config.yaml
num_hidden_layers: 12
vocab_size: 8192
max_grad_norm: 2.0
Each number is 128 + 24 x the weight over its row's rms, rounded and kept within 0 to 255. Layers, rows and columns count from 0. Numbers have three digits each. The size before them is the row's rms in percent of the matrix's.

# k: layer 3 attention key, 448x576, rms 0.147, rows 78-127, columns 192-287
# q: layer 3 attention query, 448x576, rms 0.143, rows 79-127, columns 192-287
# v: layer 3 attention value, 448x576, rms 0.127, rows 64-83, columns 192-287
# o: layer 3 attention output (transposed), 448x576, rms 0.133, rows 64-82, columns 192-287
k78 089:177126116117090136158105130119140179154095125109157112104099140152134132119130138128154157136135182089102144128149130141105148116105124103147145126118120119116123116121153068095085167155097117135147111115074101119117155130140142124135121089115106126153112162133110119183159122147118141113
q79 091:116138113131150080154105135107132063118119164178093149118137142103150126127098128092104113128098137119120162154136189139112134118100127107149132147113150155131151147118146133109129103087160131132137092138085145137065123142147106104132106152165132116107152124103151111122154117186197130147
k79 095:149123132112125115130136125150123147145113140124131120123133154118146125143140173136094131102141115148138136168138152152123126114125107088118170146121173169133156108144129144121183100076142147105129108186132130133139153122163143139165130154147131155114133135127139130150109145167088096131
q80 097:160153147117144141105139098127144139111137153135106123148117146131136130127118128136132111110127112135121096070104078111137152148114104136134154127134121145158111139115100211128127174077155138132136146133144156132146133168129123130097131155164108153129104115134095131138125114111116150123
k80 094:131148100161139084137150178147071138122113132074117185114108096124161146138139120146139171142102148129118084104135111125119107130162176138137141086126059108090104129120099106169137107132149149106160109137121138116120145126140125153129143108113147119122142095086137150117159147147141126096
q81 090:135159122161134137088125117101129150122143137107114097076164139098146136134108102106116132130083091061102117088127119130115141177126077145139112193124134138149117112129086071175144120111138134135126160140148139149165131141110124160106097132102122115127105120181112109148126160103126111114
k81 092:115143109102088147144172164157097111139128100148158106162132147138144116103115129123109112109133126104111149171144132129068078093068147080148120152116104147114131168121162091119129118138134165129171119133128147088122162089112083082122158158079112084107140115163136165160199119140110150084
q82 103:194161118159135122104167068142121169087111146138184110118124109111130170176112113124148122098104139135107111123092109159114111101149175153099115132138135123158135173142118120161180117159092178108127151109143151079129123171138151084130125140149129126131168105111128156165135147095079079122
k82 089:129125134156172129124151117091127124123129100146129138093146129124157156114146135113098124133158153077087135173120125083100102091130126144108149133138106129085125147154127113119123145123135167125133124127119148134141111131115118112131113150092142072142142126144130147133165121146140122111
q83 094:096091115154160161130102156113146150140127108100132128176157124141133153138123174074083136120046105102172135146137086151119168156157150113095193065122101114120172113093169099129147130099122172065150093104126130082114155095119109149134122114103135125139150134119152122125116117150107150115
k83 105:135116115075128148185137113113115135161116110119162171125108101108117149137143123126146115131109146183126105135077140096136121132100139170110090120141129156142148139126130142145146142112132118109101125145123144128171121088094150106119147143097132108140130123102121132117157106157158069107
q84 105:125128132142133109110103106101134112139155153173144094112150118140132129124172125119103139109116111147096142104137190148126146119114144142140114133146158127144127130086128097121088172142145146128105139136137176119130146123167132142125134140110142087132152181109137146108099162143111108150
k84 105:172158113091156128114152115087101105130095105099180166141099153147130143144097110154143122144123112156102113134140123134141121114091108130146129125159124106197134144123099139120131126109151149129170130118120144101165133123096136099119160146157129134099175141077119137140120124140100107129
q85 101:102105136119132158128147136144141190106100141156126137151145112130151120116122131118117099140125140130133115133102090169101181132140134122175136141104146106102111119149186143126154102133113092118139125136123146138139161109155143153142084129124104127116112155138112108135128107178146128141
k85 098:108090109174127113131117131154137082116129130136123161108122111133147136080171158157104122119115099128127111115146174091128122134122082164124146114146086144121150148113150100130109116132140109140133103095158135082090151094114138169157128141054182164126160106103130096106153136108108165137
q86 096:145134134118105076108152089120137131152129126144148128126107089086093130102133102140145121111180152157136122175136162145118098112125152163113129170155173141164189156110134125090096135176167149097145129159103116160033103141130117097117082132166092110105119144151126115136140135094122152154
k86 100:162119067110155119142145120150097098149139137083134152163130135131133060138162144132122118105164131114142138118107133128117135164082112149119091117181060136143113172118111149118155144128101112112113153169115130106133151111080111153130154127151138144115133129136143167135158099093119164105
q87 107:129138105126141145140151116148166085130077139127178118123108120121153119089145157152126135126098142131139135150146118167089128105127158120131129127171148172122092137101078133155125138125142187139080122096124152154111088124086143128130135165177079142150170124106139153144132151102121106123
k87 103:139124120131134092096145127163105095130140132108093166125119124158131109126125126134132118130114120142083122074112076129119127127157122099136125160188104110114153156138110150133123093109109116152161138115131150128110141135104150137102145146145114190133136137125119139161156107148127090127
q88 108:128133104136101124159124093138114164116124117167124146126127148127152135120125121133163167123145134134109160161099132145151149083116109105144139078191139106128126134151118134107139123113117105110100113141080065123144107129147100134143136149136122120105140133168149187109135095127130140101
k88 101:184172113121117129145148109180101144138128109161150170150146153089130120096167087121119166083187122099153149151128122134154109148132134099116179130090108152122151094146130127117095102102168135152139137203129136132101110133123116131158117155129144142119171152136138139160114083153101147141
q89 102:184112142140076125154143143148119155109105073197114124138150102109147112141135080121125151088125141136144129098149162090112110143128137121114157108155151101126142134133157065162124089126127084136126125147146126116142129119115110156169164098102100150129110112102123137128135167130113129127
k89 105:138148130123163125133106089133176082139089110146135115062098111161125108143115109094140123147138096142128133148132153125148109096128087108140153121131168148138146116093088101125135141140085149114156097142090085105115125137162145110145113096164107115137101170142103099111116085123138123170
q90 107:140113154145104112154123119160153083130124125108115109125117151126097140149152118131083137160123113135132118135161133098106119142132096138117092128126167137113148133134125125151170133115128083133136131132133124117107138139131162107138127138115184093167149134148151113123138090170129092135
k90 103:137200123133173103128163150104199157129138158146150151097142125092117131154101139124130139113136180129151119118181134123137087120170119139142086120107119091150129091125138114133084171128135148133137153126113101079149113125156137109127084103159123156138116105122149138149150143091091175123
q91 101:118131149111123113110117144118134138096115133165100162127113145129111160078089102145167155097129127111111125151122152117095111124129097139145174141100132120104146154127126110118093116152106129077149127158114173121093134122166164085152124154103148128130170100137133094086123138147120096176
k91 095:136120151117147130163108113134149121136113156177191128181095142123136171123121149139141137129126137135168156130127121099108118100154166145099157151113145141136130082144149100146074093159155154126127128085178125146130106146119128134109122087155134121111158126108104106167110164061105116137
q92 102:142142144129163127121172145149161152129143143082107134124137136108150131114113114167137162123118087071143111138110116120144126158119150177101132101090143137121133133140150144148130150121149129154120151108145142178120091115071169121105138081109170120153140144066149137139125124169094166093
k92 100:155137129106144084148118151143108094159155079132113083125163126131184177136091124111119157150131119178116085143102124122124113125177085098169110138126142136111137105135144104113094124084142114109116115085156102150125130141185102116115107088134164161165133153131147099122130146105132103126
q93 102:108144134138137114150132153108115160159150135162134112113090140123126190109117120120096084151131099148121110111150121136137159118127153132151134158095124140132130133111119128176128118133133128124103113120154137136095121121154124126097150142098125105102069129091082129107132137116133171144
k93 101:113117149082175159127091109132103149173129124170120141104135111117106148170111134160121100150155128108126102143162164103146161092125111192131151079081145129118111154086096129128110174129131142128088122168180141092172170161123156126122108070104138123114128104170130146129144106152157129154
q94 101:137115065107090133171120154115086144109142124147101143111153108180122107113123127119148166173114144130124099068133141142139138153142139133099125111105164148120091137139117086069135144119141136125142087140060115117106109141148130117131165138116149171148121109116133131159142140107089150103
k94 101:120116124142175108121110080139127135120096123067151107124142135142140158105130177131143132108130110135114117106104124124122090122091090114125139057136101084103111131135114131094188119135126108130122123126172110108113118142129076124122149097149126141125150136163132105129138152140117087163
q95 103:135091130152094155098108119109151155142140091152130144155142109110127129154126135125113158111145142122110124112161106126107119134163114162135075124157120106139136112132149161129102142107165156168124095109119120133146123113106116141112110151103160096163112137151151111139167151119118120109
k95 106:144145127125082067115153078115125171090112115181180125105112110138061111132116123107160095129146128122166142122143128120127155101134173108167133157097114113096113126113108152116097121102124120163104143114088102127131159118145121137129112157155115085126111128127120160092113147158091107136
q96 080:190170142129106131153121145135114149121129116101161132147146185144129121149121159100136143143131122096179145176141178129153093128141177106133094145130124116139132142129099113085099121113109130139152163155140160117097122130134131121133148127169156109140159160117133111153157145149122118185
k96 085:100103114121131106087131175099124121114139120131111122102114127156105114104163091190127122133154150132111130165106124151139117069087088144122161121153137132101142190125148132131170164153145159118120125125131144073129115136066143121101136104138136141127146135138115133079081104098154169129
q97 075:111102102163087125114128178115141125132155100093108177145138151144120120129126099144128112116120119141105149140115127138141143122139090159097159128116130133144126116128094171119112134109127141156122150140089156159128120167170098148137166182101126151115100117140143123112132139164103110116
k97 072:136201156099133145136130136145166102174138109152137156129173099099143121141096159087145111146127087103129135137142139121111144137185117160091112157163137080140098116121142145121099140148137092150141129086181105115135141139131176126132150128147124111125100164128112164140117152124156148154
q98 076:128102137167134116096094147124154153130132118161092100142124130110130105130091104122111128184159138126139116097095128093106148154139073139110112102120158120080100121158119171119160120127164100120108087126080113174103115147133139154090064130127163116135092119142120128127138119119172172138
k98 074:131164154150137103184124122161077169097135140124126153167114066120157132132138145127159079130128121178095087147113159119109143137119192117116109116119138133114117116127137141112139130109123113098119123103100153135129082107094147141086132143163130133158155133143108159167126127155137153106
q99 078:117115123163128121111109168107138099157156184166101114200138073097112133176101089083138117177165138097162137142078145132129148163115132131096124152104116133135161144102106111081113177107149137145088124155123131182134160106133117141166107166093145101150109137117167110145122140086141163170
k99 070:134115133133126129164129122081092159085114145147159097094102178111102159092141123143177137137169147134069132120129156100141122150135161113117085146169093123113137173094115124081163121106142110134168129117140123159124119127148124108139140152147162141140117110155099156129164114185123138137
q100 069:108116125126147171144149119061144149145137173173119082177143108109064118132110116151120123099167133154132151145073120146170130113143178135118148165175153118119115104108155121150165119087158093111099137178120163117121115102103146134137127153145098160104161162103161140140156092152124113140
k100 076:148112106095110138117161145108089125136096108104135162158154144149182107179181146168133116149114147092140157157135110139144122161149164099168148120088110147124141083151113134138119113111139087106126134102135159149135088114145151150134094106160164149100197116093127148122143119133140126087
q101 084:128102126109089109140130133112061134154122102154081083154147180118120093079096129163147111130133164145118104114139136086128113152123101128135152103159176166109145125156189115142148143086107147106167133134114145112151141097149148126155112131125160087139157161147102110135152154128143138120
k101 084:141160085147140133127088152092129189102157134089141140129153137123140125146130139113111131139133107085122123088152128122142145150115136113130146139106116124151149145126090088135133103106099170145133111139152152162157121152135157170112104074122139114135123130114100119093152136137136128137
q102 085:120074153082143141105101132145157133109130158071175087118116142123132135110136120101092118181110124152121155074138112159126139153150067151146104148100125148099122138121129153135124090123091106120067110094114102166131132150105112147117086141125145104137109151139159112130091128148152118124
k102 082:134153168143167165139126121131123136143129160159151126121124144185132121133090168128108166169124141125158119085120154145107138109104110108152144149166186163127113132098137118081124147141125138126177159117091129145068149171146117099110153145089127087153089110153132136116122121127126118126
q103 076:104112149091161182190166112090161152156105132131140190138131150122155120133172119106100110114138117119200118114111171180125146125127144143143159137106115109118110157125120167118152127139121143100079101124165139108138133134086153110082105067078164097151115127166127142079182092113126122112
k103 080:108162133107158127094128112135128126108107121113119113115121131126137112118103143141160147165174133109127125142132146142094151126137100104139135135144123145070117107082150071145127127135106095111147123108103095091153140083142140102124145132156113163135133100140148131118111122161128089149
q104 084:153142182119135082117130120085134134158078133153133102103087144126109101172119125129136133133138139067147156135131099114143111123155150084117162139128146141101130121138082089159178129104131100139126153109152138106171132152096099118129138149124107120128137084159132126087158126121100092133
k104 083:141125107141118139122172138128131135082146116176088122127119134130080118144161113122141137127086111136099151136126166162114139154166101113164117188113131147148203128128071133158136100148157095199133096135141142126139108098147167129121149130107146129110127120141108115106127103148147127143
q105 085:131130134117142104087079147164179140163198123086142178109163143115127154113132128099121133146097096142092116100143125117129102123099117154131108100131163148131136111119134136108066112147129128126118088130070133154093124137165123189114113115110154120117101131163140136156147087109131107149
k105 081:154104112128151097152140108177086097110135176143118103114132157116098106174150165155094116121096138075143174148106143149114152148116123102099133123113117156129105132123119119115151123110107124134129103113089117142162091108115118109132122159164155094126145151158112129088132184181172130080
q106 089:114139132119110147121144080156128115097123141158161148156131125095125158129112142128172136109119131104144103150135102111102153114126153148153128150147133152090121115127110117102175165166116097079135097108133112099127116136107156070133134145161138197131146104118107165085133128096091113125
k106 094:154119098131159130123136110113139151167119108087150131124149174070157127154144121148118133163082153074135087142124099099129099083116110132154095094159166144127165139129099113157136158093117129164119123129146139108086124126175130116135127100169153104140138153098165070125098129133101148141
q107 090:127176140115152135138116137106089147095168157105149161152131130116165138156110150134136128139152166148103137112111129106158107097096144147131111073081146103124105142150103137137136096140144115109104124128133170147089136158107174155101152130131134153110172135100119113161128149116149139124
k107 088:110073153140134128155163119159116130112125141120134149103149109089123129125151184127172092116069121124118102159160143118145104103120135107139109142126089104153101067093110108138113107133140102160154161103157132143128132154135119128168104121097149139139161125108154140141146106136138129103
q108 094:096147122126135123146138105073154133126083076160151116098125151140137146154107164157191117112120132128167143133112128117142151108143164150138111112159098114127124099112138167142091154169140160168101119135187104094131102123116082116108119124119120146115162093097133106107119126133107112143
k108 093:135144132125138136139143137106139147156111134155137121083144108113127135140143071163134111082132121154165135160121126060123087093092109168078157099111140136105142164134128124149150153119123137126150123116146106118074168163080140076117174160119096135094159127102116121064136105107145167114
q109 091:122121081108153155130088140103119114100117113090147151132158098122135121105121127131141102132125141149109118101144102128153199176149088125118166110137136153119163089109161125121130125114135105133119109181135124182150120107109146116134113163140072134173165133130109106115152104133182092146
k109 091:094131142127146092126132163089141083139144098119143133179148122103106138160167105137138161140126123133123141099140086146132154123139145112092106140119099130125168157100143124164111153181112146055155145099147160114163113115105118118111118119102113123114097130132110141105147114148087082161
q110 092:106153124129136129155157093139132157116135140116144136149110121142160163110158152170158120102190128116150124137168116087135087092080115127088178116146134086144083131114126133127189107137142148123125129117139109106078123117111122126128117129151096147119097126135133132115114123132104171115
k110 096:176132128130082107080154081116149144102122111129130140180127119110101123132091102140146113143086114126096124094096145096173112138125129211128140115124103101139149131141074136114112173154142113129120117167131143152130123135093111139121133082134146086152111138136101157098147146119119152113
q111 089:117113108099118199127105190103112110150134102134157134147102160157100138144135109130124086114146139090148152152105115147106129105086070137150132152149158106145104155105116120118148089157145128153129142131126150102130096113144126115116139144149126107149117102153128095120112113125151142148
k111 093:102116089124096138131123128161139081119114126131148096156161137125127141064117121148122173105104141149158113110188135123140133147115118129143129097124134107102103125137132108157148094097125144137119153088112116093146121115138105104147172092146135139168166067101146079125108077082089149146
q112 099:118101093130136113143153140109128111099145116140142115113147111121134123135112129113146142138126157117117098132155145117155113093135114160125149092152119123135145126106162118132150094091129145124135121169103137106139164125168117066141138140141174100135119163118125145137136096117133096108
k112 098:097120111129117165114115122114121130138114124116111153109145134152137120124113146176123123104101109137114081141163152084139118144157114100149124147150142150102105126141132137141134120157125167130111101119109154173072144143162137101136116130125128071118147134184093152110125150144128121155
q113 102:148109151130138126121152129174131135146141109144129088109146104131151155148109092115108185128122107136130143091132115094111073181088143160087131072142069106123144135132162157112122138113149104128127113117165147142115163098158111101143144124139168171120136141116105121133136106108124142139
k113 102:128126088081129143146114138101152162132108121117132152136141110120126133152113116153137131099126154144140090106141108076134131084117144132129105077119112152110128127089117109115137094147147137093125137119126116152157120156083133077128169106141109104118156145133111121153123115150154106098
q114 102:131102074142147127078155133115106091170140117126143129114094174165162113141124142133120101134141116148129137169084124167135141128147176104178129172161119149149088087089109095120096134147109126125119085126109127118106094132132131093129156147171125130072118117158103115110088145134147140148
k114 104:198100118126131152122081165125120085116121138064099109102102123162074138128118155117120146101132116149121097120147131185119145176124094086156153143092151126118144132117104083120190182117113130118111111124143088154062139143174157177137125145124108144130098120064137134091098146102128113146
q115 106:160131094086115068156121128084108136147136119165162128142165147113139121149130103117147117139152133138130163109126120122161115084106156128134102107124113106101107163142106101134121138115147085100138132143095156139140145091155135124105110104072113109154110148140140136119122128069122131136
k115 101:179113149113153120119137071165173136125114140175136138138117105085134113162111114159133139102145114127180134157131102124128041117093112135106136145117060113134090107112137125096101173142136147135151148132128119090118168108139143048179148125103120105108185084093140122127149122138095152139
q116 106:112116114121104111110147120140141093167110126143104105143137134102152119142135181124131141098119138118129161099135129117108119132141167146162155121149095143098105122121157130189119113167074105115135166135138139146115126102083139146154149104120129128139135139091180136116123113113147127140
k116 107:141158153112117160143150153081146175149092109106141125154170130147166126156122097112125127112113142167119152103144127106146100103088111121152120093205125101103127126113133118104089172140149122148154111115135133153154157118139147125112133108122104141138144132147112180191113111074107111113
q117 102:154105206141138131124180133134081132113110181146104085115118097154104145154166150102154148117126120118122126128129138098145112125152161126131116147171123145169117133119126137158099147157078136142125095138153087137137124195107138161125099144182142106159123115087149134099174117117095093123
k117 100:081170117102108135158129159147145112151126141108144177116141123136132110113136117125090128125124147103164159124156153098110092090097108139173100095133109124125171147128137172146122103151144139135130129128168108140153118116120151142116135101129171124130136120098138132123118129142121125127
q118 109:143121163133164156131103108119113165083116098173132114143130128170149104141167082079145137119115124152123160145127118131137118088129125195170122103183113114093134145142089141148122153112122157123137114147105152094112129134117124129151143119127113098126171137102151130143151134144136150121
k118 104:091161113100087156078106091099118130105094115193123122103134135128136146088129132142133118145150119099166139144125130127146171108143132141152163148096176122139125172136109110114140116126127094101107139163110140138155116085147123144127112162153134157135096119168147118102145110113065081114
q119 101:117155105117131158147154129126188168106119117118119147130135128123150143102158092144119152083181138163087111139127150109078164114093117111120110161079090112132092148110163112137119137100136119172109108126119098146085157114111169143125123107150107143114116130131187112095164092096108115113
k119 099:134112097131114101136114116117149110142135148143085163073121152130126102085133178177112043073137106129170102131128132154168138124140164138146124130070097111095118090177109168128130099130118118122146097144095091149152110184179102150141103126145119111114117126118101179161119137121081133148
q120 107:145137104116131165136117147125139107101136108109129154147112108129118121070125172132159115072144113141136137106095117126111186124148154126118138142108103115120105101121112130121133153138167145127148133123184148074130095152089138099140135080134108127126168121158138129156165176135162132138
k120 099:178125133115098143115107115103110121123143129142082123116132078148119127115137174098109144141101085136137157162142157160185155120115142143098116121101073144138107159121155123106094148162160145117138127123141101157118165108118133128167152147140107153136132129108128099117119120097152130117
q121 106:086157134136131125115172108103090096077103139093123163118120132140149126123152093127141103112128144131117132118108092115121119149152131141095128079118123129098120132129112106084154106117175160127137156116108134143079113056139105131121151108160078158134107142139123149131075125099182140120
k121 102:086124065097097157165170143135139168124098123093091135167104071142163126104095126121135135116125135125146127065100097122110134126126149129124156159082108140123124119109129111104186169139140090102123091102135146187105092123130162102138141143136147164106149133126138104125124110113159090129
q122 106:190100150126153136160100124096116139099116160116102141128160170133112120158112158118133142112112100127105130108182115151118137136105158110129146109134109111129139148123121123148072125126133112121130148098144156111104146108165135137173126103115092154152156158133179160108128136139117149126
k122 106:125124108111152142110100148139186123117112165108142129120125114097135165119087134089126143124133136127110126114154102133119128168144107085196127127132144118161130115125077150135126138134126117121121107113143117119083164147075112068137129123142103148133092121093115120137131137138117116144
q123 099:123131132149145137068099107095110140131125087173072140081138136079122144155096112154160129125174104101086161116117151124113059130122104127119149162137132103162129115139156109132128153139115120101120114129109141116107140105139149144153128147149166155143120094151164129144128113151131087095
k123 095:176132131074131069154115128146143128098144100135095127072105162115152128124145138108083142136170181175138110118103149150133189122156085106160177115106131139195136078154145145124096129117117089125118114115096102132131102168105105129149074122113163114130090128131164171122126105117131148098
q124 104:132117110123135118158141133120145133077128138130077107117134171109126125120072137135127128113164160123142152123150129158094116100126133120114137152130146096119116122102146127110085132142132131165101157120121089147131125166093118119137112128128134120155119092133120153165121112120135179113
k124 101:131156144136151117152121112115135083167143126141189179106155087152130154127127139156136060097120097138164128107078173112149122096151136141163198116153087139132138139124125111121117134112093167166130144149155100109123110140140129117167095138083116130087146107086117145104115109128152142127
q125 103:130109096114138112126107138082126082137141165168148125136129139147141141112117160163128125105184160117085137129165136109122149112119123081165153176192129134088147098145125127107122091140134134124109121144186118144141133095123097104140143120144130109117126142115147137121114106122145109118
k125 099:168142148093114119121144115093096129138128107189147119125101146081105097143174113131103149101109092118134151137113103102116149129129101175106140102118189115112157148113129086110096102131138126170156155139100104105146128110109158109130122166117119101116109173141163158122135128150112127108
q126 101:099122123135121139149133107091118174088136120129128148089081160142107119112110163131109160118142086119155077127136186117140125130162131103115086164125123142128122141147123154098113128096106169113125093113145079111089120182141104104154123127107136105158117111145149116122111161146133119119
k126 100:131107136119114109102130128091092181121167110173172154103133133108135143149148135131094123159089130121134108126113106109130095132086189097127104099112121102157127143153099136119125116126140126103116140082129108105117139137115134154139138102128082107132124116151136122092123149102142095131
q127 102:137154122143126123128129144120106140116110093095167116124132137156143118107147097103158144110093116087136121124111085123120107112104150094141139180147103115139109139136137129135101145165149155105120117104104091138099141108127138136119141123171097116132144148143141146144134125141167183112
k127 100:089093138098154103153139095122162094152147105133149140153176149124086143133144121138108108101162144154124160090108146088137130095161135097107115080131074128099142145166119087134162133132123154127144138113092099142109136102117159118112171076129134187166155101101160132095108148103157068108
v64 097:117136123149138107110136132111137105130122159118145138118091165149108110137108145090082117125113136173139134134146166149109138115170121189106150150132102075136112116132139152133129155114142093097121106116092131148096121146120100119135122151145139179107128143159125135186117130173142102138
o64 093:089082115097112117139108158095125171107140121155135133121183115117138112146107158122132098132139129139108136101146087186115076140186128193159145197077128142097120114111112150119097136136138125157157139128147160126115124131121153171146104152148168079171135127101100142124146181153095166156
v65 098:097173120128112117134116140161125130097105122081136115106102094156119159135125164125154125125095179167149081171120142161149163108132133134163141157145118116153135095150151159125132146115148113098094115095184124142081117145113140142146109103146112140142127107114157139118104159102123113137
o65 091:148099141099134116146144098101193139195129101167112121110137141077125099108114146148108082131128171111147134122219171115150103095158102114162152131146089132115161116098092125096118094131135120092163137150131130120121132111145148135139151115096131166084091107128114135120115156139139147107
v66 097:109169106136148143170114142130161136144103119154169145133142165119134109129107143110134145143108155132093097142151132125168106163116115120143121108093105108133143140128143125139119111146124147091130162130134143124188139132114152113084117156114094118090128097142087184129146129166106130112
o66 090:117129083108116173162112100114133119115154145108132186117173105150130096132112113149107126167129128149132104087111095131111177133127110097112144139143141104168128122132122115130081136140095115117144136117149125129098093092117119125124110114148166138157103132123208089155084151154160113107
v67 099:118134153171165153131096118129126115116125109087129105126102124109155130132132137124113133115110122120168145101115103141156093137112101126126115132135158129101160089092135137125101120144131117170108128151127133079112132154132151147135127084149139136090116110129117111153159126095092148095
o67 098:101124135081072141143182099102108128120129151173169130117118188137093092115140149079090131128135078087182131146158113127174189147126131145155126160114123118144119110161110145120118117093173140142117133127111196164122122094145109118163108114140156113104142111150152149122131169088140162102
v68 101:128162156130099118138131132132168109115152122125164145106140149107142132124108133169114155062134162101104149119129111142093086096107085136117139094136098176160155110123142180139148112099095160103124138138103111146139119133152117113126124146167120129125124119122140148127147132075162111117
o68 094:142100101174136119126105143120159148141125130132101132121140125141125162148106125109143121152168078122109143111111137115100117129152143139141130093154137144115114150108130090125142117081096116196116153105132164177171089131111126128099151113137120135138140122149172148136089151131165138098
v69 102:126128142139127146091151179167128129156102101120137145137130153132140154111063144166124114111150146107164147131113126106109115086146141140112121106111109120105094108160128158075131150150117165122155110114126140101134164106089147115103113147169159158139139117162114123122157128144142149165
o69 097:161173109158095119118096104084096164116133117112096157155146087118096132157139120064134125158138102091115130132146121118122122121110161136120125131092148165106120111129153120132111126133151134109146112141175158140148089168129143147143118152109120113123133152103124167152071090120144156145
v70 097:104118133140134188131104135123107125152171088137086139127149151157122108119136103124106130161078089155180133124102118176133145159125154160173112161147157139085144120122135110105164092148134139177154133122102120093106125082140122155171169102104141143123147155127169120120119118126201135094
o70 093:163140134127092118105141100099120185150150150131132101128146140088143135140163148105092118128125147144117104134094142076125136103138103113130071097113112100146101118130141166116132157119124108096096118130163095157139115167125138121117142124145126145153118079098161126160108168134094116140
v71 098:129120148151120147111124135143184118161145138141120103112140145154159135150119116162135152080122151131110148160128133111099111105124125147138137117153128129110157090106136131061111123134123074116123100138114127086139147150114150120141149151051160147128110146119159130113132154138135110154
o71 092:109133108111124152145150160130088129182127138110172134090116122167101129114180150127116146145114157104116127121147119200155119150113179118113155141104149136162126133122126132138085165130116137155160134142152128130120143103091130102088137092141071179135178110106079145146128137139152119122
v72 100:094153127112134108133101130110111125096144128093120133127108114144143125147137137140148110125151128085118109169107092095101114111141140143173102119109140138166084077125122139130128122116080133146124136137114112163122144101133109127086129154115137105127122156088092135078113131119108107141
o72 097:071152158173135109130130124161115126159136136154120131161162126129156127160110120132169105158133142119136107139131156136135135157066184087092132168135157164084084149123158119136124126137116098112099143164121122091173153107097137101098119110113110141098136126104122175152099153133084147099
v73 101:125087135071105088155111153114153118119118135126163087092145094167133133097124146127114077157150113085134150161115106146148131095080127133094131107136134150107122130113143101170131102147122118166121145154109155142097132158120107160128144151129117129121158137145129121186109163106143153134
o73 096:132139129178158099138114134119118146120116075112146126100120141131150215127115148103116127131130180115130131128107121126134126122121085135168162134115136067157092108138102134129143122104131166166110119134153137088131117139156123121112088112122099125118117080122103145100156108123118157161
v74 102:173115144096101114123150126136162107137118105157164107148175126148136129161106126149158146079192163156082122118136136135122139113150103128173121104151111127105143148118126114092135128118155154087143080118086133118140158075143117123157159082142130183136150139105160114137123132147105095136
o74 094:164113122106089161092145129134128189124100143110117101136128107096122138144118094088076183145090123096149143099132139091088093178105106167135087094133102096104138132149112122129105111105148102140154132123123134113132112143139158136110100153114112089134149178171129140171137073103136121079
v75 102:111160153137166105145123124144140107119123141127131117127145149132127191149102110126099116148144087130126126135170135159114148103123152111113077094149155130135140128099156155144141115159149164137122111151113133155119113141134093148131136102150160154097130122117124068107106162121187145128
o75 098:155080136149141131097127130115120099147111127135105142125127138121146091160155127141127148070109175132081159155095104129146169125118115103141152111131162144114104107145126093097116109146139140122162098123107158128126143128157151140145150153113109123172107105116112149104119149129152054112
v76 100:190065119164107135142086083063173127153109157141106136127153165125131122062136106157101159119104148107134144172074107120089138109180103132147165115144184128152133131129114132108153155135132117126124104116099121064149123083122132096146108129183147160127127092129088107097187126154122127143
o76 094:132138135111090134116167158153088107115164158114091139107151107175137136180152132121162112136133147127126117104113136161123099089104125111113108131139139132149094112123134125130174104147104096182180093070151093151114134137097082148128132107160123118128134173125098120126120152102163173114
v77 102:123123186141109149145180155189115153114136164116105112085126081162089112139142097135134107137107106120125151133128130108124114114153145123130112145180155125111155138115104134140123137108142128143098090126146138136131135136154126131128145156117102147112167134114060089107060065089166084139
o77 097:124146133118122111143123089145156146097180116066130112122146152092123126122130123115126112090095154147099121117147165105109148132152144123138105140118162156131095149110133104114112109108122139107162151121096110166146121099104129141116127104164156094170128093132145092109138177097121107144
v78 100:169139131126100058129101114122144108144138071148192090115148108111144148122109126118156109080105128125116100123130123141167117125148122157138130155137127100118139152156126156088148133157158122112143151107099116128136138123134101130135106139140118148146115117161143167113164105148104128121
o78 096:153170123128197161094169131159143149114133154111137115120143113150081125134144119114121096155089129089132137139087103104076049133177121146105126125137143087165146116103143101169159095103103107114147091095134102118078158170062108110149112123087092145137116164166102131155113165143173088096
v79 100:117147103137142131131129122163125091118123167121126117116112152122150129091151145101115142147113132129109111105169130105121125153104075115126138131158106132143142156105112149144201146169141133154084092135128109170114139150124124155140132118166147145158090105132136151122140145191152132145
o79 098:091133092109146095144136146126087127131136128138132127132141129174106127167124139143167100132103131133124127155107130125119097130144154091096145121121109136124166081135129102112077144089126133090110142109107080127124100161185096130119114132123139124110166107150122140106117100085135073146
v80 105:105161135095129099088155141149129119102127147119087133151099130106116148104130119108138125105137131107149122158138063125096126125140140111105128088154120148106093113171126140102091100161123131144112098119121125158123109153132091134136111116121130120110114111178137150138136094157113076138
o80 098:147160082127131120150148163079141134125129156146120128123199105162109166157175117120143153177157125119156096101157161111160161125077139118103143132140142106148100161088126142124135115067117095097150112113162111099107093075121132128108138165098126115153110146112165127154197151109140153116
v81 103:099106127126135150165116138153151126126083085128097157186115123142115114132066100134139130151137120131105151118159160106122105145087113123121152130160090107091117076155109137092115087149158126074175110142148115140163144085135127093125126146108136148112123122058130145170156140135150143124
o81 098:137132134181115118129144120111101175133153115125126118078072080127140126154107150127094164141148147189134141152105151125078175118156153133150097135127174167183158162120128166112143160132083110138116145109120101075119101125134121163153144128137136118130178135134155112134099126132135098138
v82 095:100133102123080137089148100111156148121164076143142114112157161132138110137107140077126100108105141122081098131136134145106153152133129106148095152181061183086143141125154107117137148151115120132130051119107131113074144101139086149130110101094136090096147139113112154155098162105100164145
o82 094:156119117128143163169069151161111130101112177125163084127101100167082101132124138114145145105147172137089158125122127183135121113141129081089184128158150056103117080154120105142131119134121102159107096136138155087160140192135132104151148117142152117155113127168134071155104132091139077138
v83 098:174125137136088133178125138130156125203131116160139132138120119067146144123113175162128122132174113125133103152106140127191120102135160149139125118135140155107123114137182121143108140150160125138145133146145126165118163165146115137142122102131124135142130108128089127112126106140092062147